{"norm": "layernorm", "norm_place": "pre", "init_std_qkv": 0.0238, "init_std_down": 0.0, "lr_head": 0.00759}
Each number is 200 + 40 x the weight over its row's rms, rounded and kept within 0 to 999. Layers, rows and columns count from 0. The size before them is the row's rms in percent of the matrix's.

# down: layer 9 MLP down (transposed), 1792x448, rms 0.0497, rows 647-674, columns 112-167
# up: layer 9 MLP up, 1792x448, rms 0.0933, rows 648-675, columns 112-167
down647,103,186,168,152,285,122,148,227,205,228,144,269,193,166,208,175,240,249,156,264,176,134,283,163,273,194,240,137,221,305,152,204,155,169,196,241,81,181,241,191,254,234,176,217,210,188,273,178,158,253,102,242,203,158,193,253,219
up648,100,162,196,185,212,165,187,175,115,261,154,190,197,186,145,188,198,254,166,233,202,262,253,238,210,262,193,194,235,226,203,166,217,207,222,169,225,243,150,192,221,188,207,183,232,207,263,140,255,109,247,225,204,223,192,94,155
down648,096,194,155,173,193,186,233,93,222,124,265,249,186,259,138,194,176,166,139,256,182,143,226,186,211,201,220,184,237,133,144,190,157,147,246,214,256,180,211,194,153,205,172,190,211,185,154,201,203,245,228,260,166,249,220,215,181
up649,101,269,259,174,231,236,192,178,242,182,213,191,211,164,178,216,242,265,168,246,101,209,179,115,210,221,198,173,126,232,230,251,282,192,197,259,191,231,230,244,174,308,209,236,205,158,137,196,225,196,226,185,178,136,233,163,126
down649,105,106,222,216,255,222,133,236,203,219,175,237,99,141,225,265,185,214,155,200,195,213,133,252,231,286,247,262,163,210,232,222,114,250,215,178,195,196,128,116,186,170,206,212,145,266,208,235,194,207,181,233,179,213,161,143,206
up650,093,243,226,169,156,225,182,164,232,48,181,231,206,216,224,205,223,216,159,223,229,202,198,207,147,156,261,186,217,208,174,137,195,240,162,228,176,181,237,200,248,213,220,207,272,238,85,223,218,202,164,199,232,140,283,261,195
down650,094,190,221,185,213,255,151,237,159,227,201,240,186,247,219,165,228,185,223,224,181,178,245,172,190,240,150,202,178,156,165,181,230,268,178,182,224,146,164,144,165,220,152,292,183,225,210,137,303,211,199,136,205,143,233,170,204
up651,092,308,186,258,257,217,225,187,211,151,200,252,281,200,218,190,138,219,172,169,209,263,145,206,232,155,188,149,168,184,184,201,185,194,202,168,181,243,160,227,202,170,218,257,210,173,200,233,215,210,234,207,198,192,151,178,239
down651,087,158,198,207,249,152,189,245,148,218,189,209,255,262,193,184,245,265,139,201,231,147,181,109,224,264,228,230,187,236,192,223,234,135,183,200,170,143,241,243,196,183,224,136,260,171,220,276,174,194,183,191,229,183,219,177,246
up652,098,233,165,186,312,175,182,202,202,197,152,200,211,273,160,186,260,182,213,197,232,199,213,201,235,99,145,220,246,237,223,227,168,246,226,205,188,215,201,227,178,178,195,186,184,187,222,193,239,198,229,112,218,130,174,248,225
down652,099,209,236,252,161,187,190,172,268,177,278,175,247,219,200,220,168,214,174,216,234,283,231,202,134,134,175,227,206,203,251,118,181,212,176,215,177,227,202,291,207,166,204,151,175,187,223,302,232,209,158,196,263,193,199,213,228
up653,096,206,156,213,199,194,174,262,232,244,171,172,141,208,234,175,165,111,185,148,191,274,236,182,212,120,248,224,244,165,229,243,139,142,192,213,243,220,160,216,176,186,228,215,252,204,197,226,244,216,257,246,207,232,159,203,202
down653,089,205,197,172,150,173,241,207,214,268,189,229,216,193,296,211,193,141,112,215,247,282,201,218,215,151,148,218,166,205,226,191,231,153,115,287,204,262,200,265,202,197,188,226,176,196,172,174,162,143,138,233,191,173,205,177,140
up654,095,243,240,158,234,279,189,242,111,248,234,204,211,209,157,181,211,155,98,184,219,175,163,242,170,190,223,159,235,212,183,262,157,214,80,251,222,178,217,230,192,186,190,255,162,209,211,234,266,227,167,244,187,232,191,133,122
down654,091,157,267,246,192,201,217,224,174,210,149,160,148,223,215,169,210,263,229,134,123,165,273,235,164,271,232,189,163,194,262,217,151,226,192,126,123,186,198,245,239,138,234,162,249,238,289,231,251,163,167,185,253,255,249,266,207
up655,096,229,202,209,164,194,226,213,144,174,162,172,179,203,184,168,171,206,247,194,159,273,167,226,199,209,203,174,202,214,165,242,199,185,220,190,170,268,255,173,153,182,180,231,215,205,110,247,178,216,169,183,142,186,194,170,219
down655,095,166,130,210,188,190,274,252,241,207,213,117,187,207,132,192,293,233,133,82,174,198,206,257,159,274,236,271,166,200,201,210,158,205,164,123,182,197,210,153,198,143,223,210,176,148,288,210,217,273,195,256,169,173,154,279,204
up656,102,170,227,255,210,219,136,200,212,149,198,182,173,206,214,303,215,141,203,222,148,191,193,187,205,237,196,167,123,129,202,256,206,138,173,232,182,241,217,229,203,191,206,240,159,149,171,216,215,170,195,207,277,220,251,203,138
down656,100,189,176,164,191,167,244,130,231,162,272,204,320,215,265,230,151,210,234,200,218,191,194,146,251,150,206,167,246,178,185,107,206,221,221,249,185,151,243,191,191,176,238,217,209,201,226,195,131,247,191,198,240,176,201,155,217
up657,101,189,190,205,235,157,156,151,166,182,163,226,182,176,229,179,202,228,183,151,286,129,185,283,172,142,222,269,227,135,162,214,141,220,165,182,200,196,201,218,210,224,217,197,200,171,171,101,223,246,245,230,267,227,227,220,209
down657,091,216,189,198,192,195,174,195,164,193,117,204,201,194,243,199,153,139,166,204,246,177,263,139,170,200,137,212,169,192,225,188,201,164,249,197,231,233,272,240,214,266,249,199,238,160,158,183,250,186,180,241,189,145,175,251,202
up658,101,148,187,174,151,228,157,214,179,143,148,167,219,175,194,221,267,299,311,217,236,220,176,252,122,228,216,178,195,172,118,210,245,201,175,228,173,175,153,250,215,236,217,217,276,161,284,207,185,180,210,163,192,215,175,210,180
down658,107,221,215,160,250,192,191,206,212,196,213,257,224,144,128,126,291,249,284,263,142,155,192,221,170,177,184,207,224,226,205,271,215,183,211,145,201,216,206,213,155,264,193,163,231,211,189,180,268,168,220,192,179,238,173,128,170
up659,099,239,228,50,197,186,217,135,220,191,164,206,200,205,281,231,188,161,195,282,205,234,148,192,186,257,194,280,242,176,146,174,270,141,157,204,129,208,179,221,130,200,197,125,230,195,208,272,221,199,252,251,225,118,183,305,249
down659,114,174,195,228,267,299,224,200,218,115,237,189,196,158,268,169,178,210,208,267,242,198,161,250,153,208,177,146,181,170,207,200,191,229,212,203,157,198,193,171,230,258,130,177,209,231,144,218,163,135,214,216,270,114,168,265,218
up660,096,211,282,196,152,232,218,182,146,174,229,196,229,162,142,174,177,214,199,186,164,260,195,174,269,182,128,243,196,212,184,215,112,148,193,259,163,169,167,210,261,248,178,213,235,196,248,148,212,241,168,86,218,115,261,274,207
down660,095,136,232,178,200,206,143,187,210,197,158,234,149,190,179,197,270,180,222,220,134,213,148,197,198,235,195,183,152,226,218,224,205,253,160,222,201,164,168,289,247,155,157,232,253,191,222,159,201,199,178,139,208,179,171,233,184
up661,098,247,177,201,182,151,240,180,204,252,108,334,231,285,231,207,167,156,208,181,253,160,194,136,199,243,156,193,183,203,217,230,201,202,143,186,207,197,134,200,208,199,211,171,221,174,157,197,210,232,152,198,228,222,249,199,146
down661,094,234,219,193,170,176,199,180,180,228,178,216,133,148,190,258,193,229,229,171,229,183,201,188,131,154,155,207,209,254,220,170,220,163,238,167,272,165,168,151,210,203,181,232,94,159,231,192,222,245,216,200,220,147,198,194,169
up662,101,202,169,146,163,264,181,209,220,149,206,183,253,149,227,242,149,123,186,194,223,177,207,167,184,215,189,177,172,161,247,213,161,188,166,209,232,252,226,176,284,183,260,156,263,230,96,180,246,215,202,111,228,164,243,224,152
down662,093,191,212,198,225,170,128,222,267,227,171,186,194,138,199,208,125,138,216,165,188,169,191,156,204,86,188,197,151,159,223,195,201,178,187,170,208,175,248,219,243,192,209,183,238,209,192,208,208,208,195,108,139,155,204,145,214
up663,121,210,209,258,202,238,202,282,133,224,156,241,192,272,156,137,209,227,169,189,205,185,263,125,265,205,176,205,242,225,195,203,219,145,106,274,222,259,178,176,141,320,207,163,197,230,182,163,224,209,159,164,259,236,197,181,183
down663,110,210,202,165,198,255,180,208,251,219,150,162,214,236,112,132,271,220,167,223,240,209,207,189,260,220,248,214,253,166,161,204,180,132,162,220,161,164,176,196,161,196,102,242,189,141,83,204,138,193,187,170,181,236,210,247,218
up664,104,147,198,115,215,170,203,181,198,173,205,256,166,153,178,187,187,189,271,227,157,247,206,358,153,188,206,219,154,177,183,188,208,182,270,201,230,224,180,175,165,228,169,193,253,218,163,178,235,167,204,157,177,220,198,265,188
down664,104,168,183,229,222,174,205,138,163,162,257,231,239,210,182,195,173,137,128,205,231,236,240,192,180,254,187,163,133,210,239,203,237,173,233,129,206,231,209,186,198,212,196,179,119,199,185,161,154,159,257,187,225,201,173,264,273
up665,098,271,165,190,232,218,297,226,188,242,263,267,227,189,233,247,143,257,181,196,160,176,133,260,201,167,188,243,240,134,250,174,239,208,192,207,233,264,158,163,169,169,185,151,195,233,191,255,166,217,163,191,151,253,217,236,131
down665,105,253,220,161,179,264,222,176,223,152,246,231,171,212,169,237,186,188,173,179,173,155,224,130,224,161,170,152,198,203,216,236,185,196,260,222,193,255,271,236,240,157,240,176,223,173,235,251,168,164,138,96,208,206,212,287,245
up666,100,154,212,177,235,230,258,222,171,210,246,256,231,219,230,225,253,127,113,144,201,175,197,181,179,180,102,168,209,249,147,211,274,276,220,159,217,171,246,187,189,266,229,252,234,198,184,176,303,177,189,172,193,222,159,271,227
down666,097,215,178,204,209,267,210,247,217,202,212,277,207,182,189,115,168,202,162,311,203,168,201,147,183,255,291,210,234,183,205,161,176,204,229,231,152,145,141,193,159,168,174,148,207,203,207,201,185,165,236,179,135,217,193,154,302
up667,106,243,151,184,218,212,228,195,214,225,98,140,164,246,225,249,238,207,205,202,103,125,272,192,217,224,174,273,161,245,184,153,169,165,242,149,190,209,259,256,207,282,232,154,245,211,223,139,205,190,218,213,211,218,181,149,226
down667,124,216,213,206,186,262,309,221,261,198,135,262,235,193,177,315,197,222,235,270,156,235,202,175,199,157,168,150,191,195,198,151,189,144,171,193,183,237,223,213,139,180,244,222,251,202,211,223,220,175,238,156,136,147,203,164,185
up668,099,237,136,189,232,161,204,137,221,165,132,216,160,174,219,208,229,226,204,241,258,210,268,219,179,189,192,215,178,213,145,236,231,180,217,172,179,176,185,186,97,260,232,158,221,167,185,159,252,176,209,199,242,203,163,124,136
down668,096,190,136,174,204,197,162,222,256,197,155,128,223,175,232,199,186,165,228,156,177,226,235,198,165,128,195,257,239,205,223,180,207,187,280,230,202,175,213,194,206,212,205,197,225,186,129,175,200,210,157,181,226,231,161,181,191
up669,093,160,184,139,155,194,163,205,238,135,251,131,236,245,221,234,202,192,200,173,207,224,152,284,230,218,176,243,214,153,108,164,176,174,208,144,143,244,197,228,186,159,189,253,325,132,144,185,149,283,224,161,181,220,257,199,237
down669,094,212,172,192,280,173,193,175,117,181,202,268,261,171,200,277,158,197,217,148,210,200,221,171,235,149,219,242,186,91,210,150,174,254,229,177,183,215,172,160,207,217,295,235,204,188,285,166,295,194,283,292,220,179,186,112,172
up670,096,242,206,170,169,219,197,232,201,235,153,262,225,141,169,189,159,168,171,231,205,197,168,173,252,197,180,299,248,261,305,137,229,206,265,239,226,243,211,151,241,194,209,285,191,203,154,211,217,215,230,237,203,238,214,178,240
down670,096,157,166,236,145,244,173,204,216,158,208,176,232,203,217,152,196,151,173,130,227,222,259,179,275,179,278,243,193,253,235,199,267,172,265,211,111,107,198,106,216,216,180,216,184,270,158,145,259,212,149,209,203,264,161,225,125
up671,099,217,190,208,185,231,179,215,153,183,170,205,192,187,174,180,246,180,165,192,174,182,252,168,274,203,177,196,207,209,236,272,245,204,257,268,170,174,234,222,195,207,191,54,194,166,125,200,239,134,178,192,246,132,244,216,182
down671,105,219,262,201,227,131,178,175,181,218,200,193,187,227,149,235,170,191,205,200,202,174,240,155,169,341,203,153,179,242,163,198,224,306,215,190,185,205,226,128,270,163,233,198,229,165,219,150,198,151,145,207,210,187,184,169,131
up672,100,259,154,186,233,144,78,164,209,258,163,169,223,184,206,223,200,228,115,241,201,203,179,205,231,160,271,173,174,170,163,158,228,139,201,197,157,300,228,202,207,272,150,224,290,148,229,173,171,286,164,170,197,151,166,206,158
down672,095,179,246,176,219,181,147,266,320,287,151,219,142,147,208,275,215,252,302,222,180,160,217,159,214,245,218,205,244,140,203,220,217,168,344,190,184,260,228,193,172,234,161,144,185,188,173,212,212,168,182,181,176,284,157,137,254
up673,100,189,231,194,201,267,194,218,209,248,200,236,237,129,186,228,100,153,213,210,183,279,189,243,231,246,280,201,273,175,184,193,206,238,143,246,147,224,209,187,124,177,225,181,201,215,155,215,179,209,187,193,148,176,169,153,209
down673,094,135,254,285,140,136,229,200,201,177,158,198,299,231,238,235,213,186,135,197,307,249,179,149,204,193,208,241,126,262,183,209,200,201,195,205,217,165,212,222,151,231,177,141,193,235,205,214,256,207,225,275,178,136,195,224,233
up674,100,233,232,197,168,265,203,217,246,234,259,188,224,181,219,149,271,143,188,171,225,237,249,199,214,129,218,227,213,192,172,195,208,170,214,206,185,173,166,140,198,98,220,168,153,130,203,219,280,249,245,132,242,209,201,186,184
down674,096,217,225,237,165,169,206,179,255,222,203,232,197,130,184,181,204,267,170,170,165,192,251,190,204,245,222,141,175,152,198,232,180,136,216,179,211,172,224,252,190,130,168,156,235,209,169,206,245,182,229,143,188,162,155,173,286
up675,096,240,205,272,192,230,163,183,213,165,205,241,209,167,165,142,158,148,192,187,282,194,265,135,156,190,132,192,182,169,284,253,232,203,223,248,212,199,263,224,222,152,187,224,197,259,167,247,194,188,225,269,250,255,174,228,217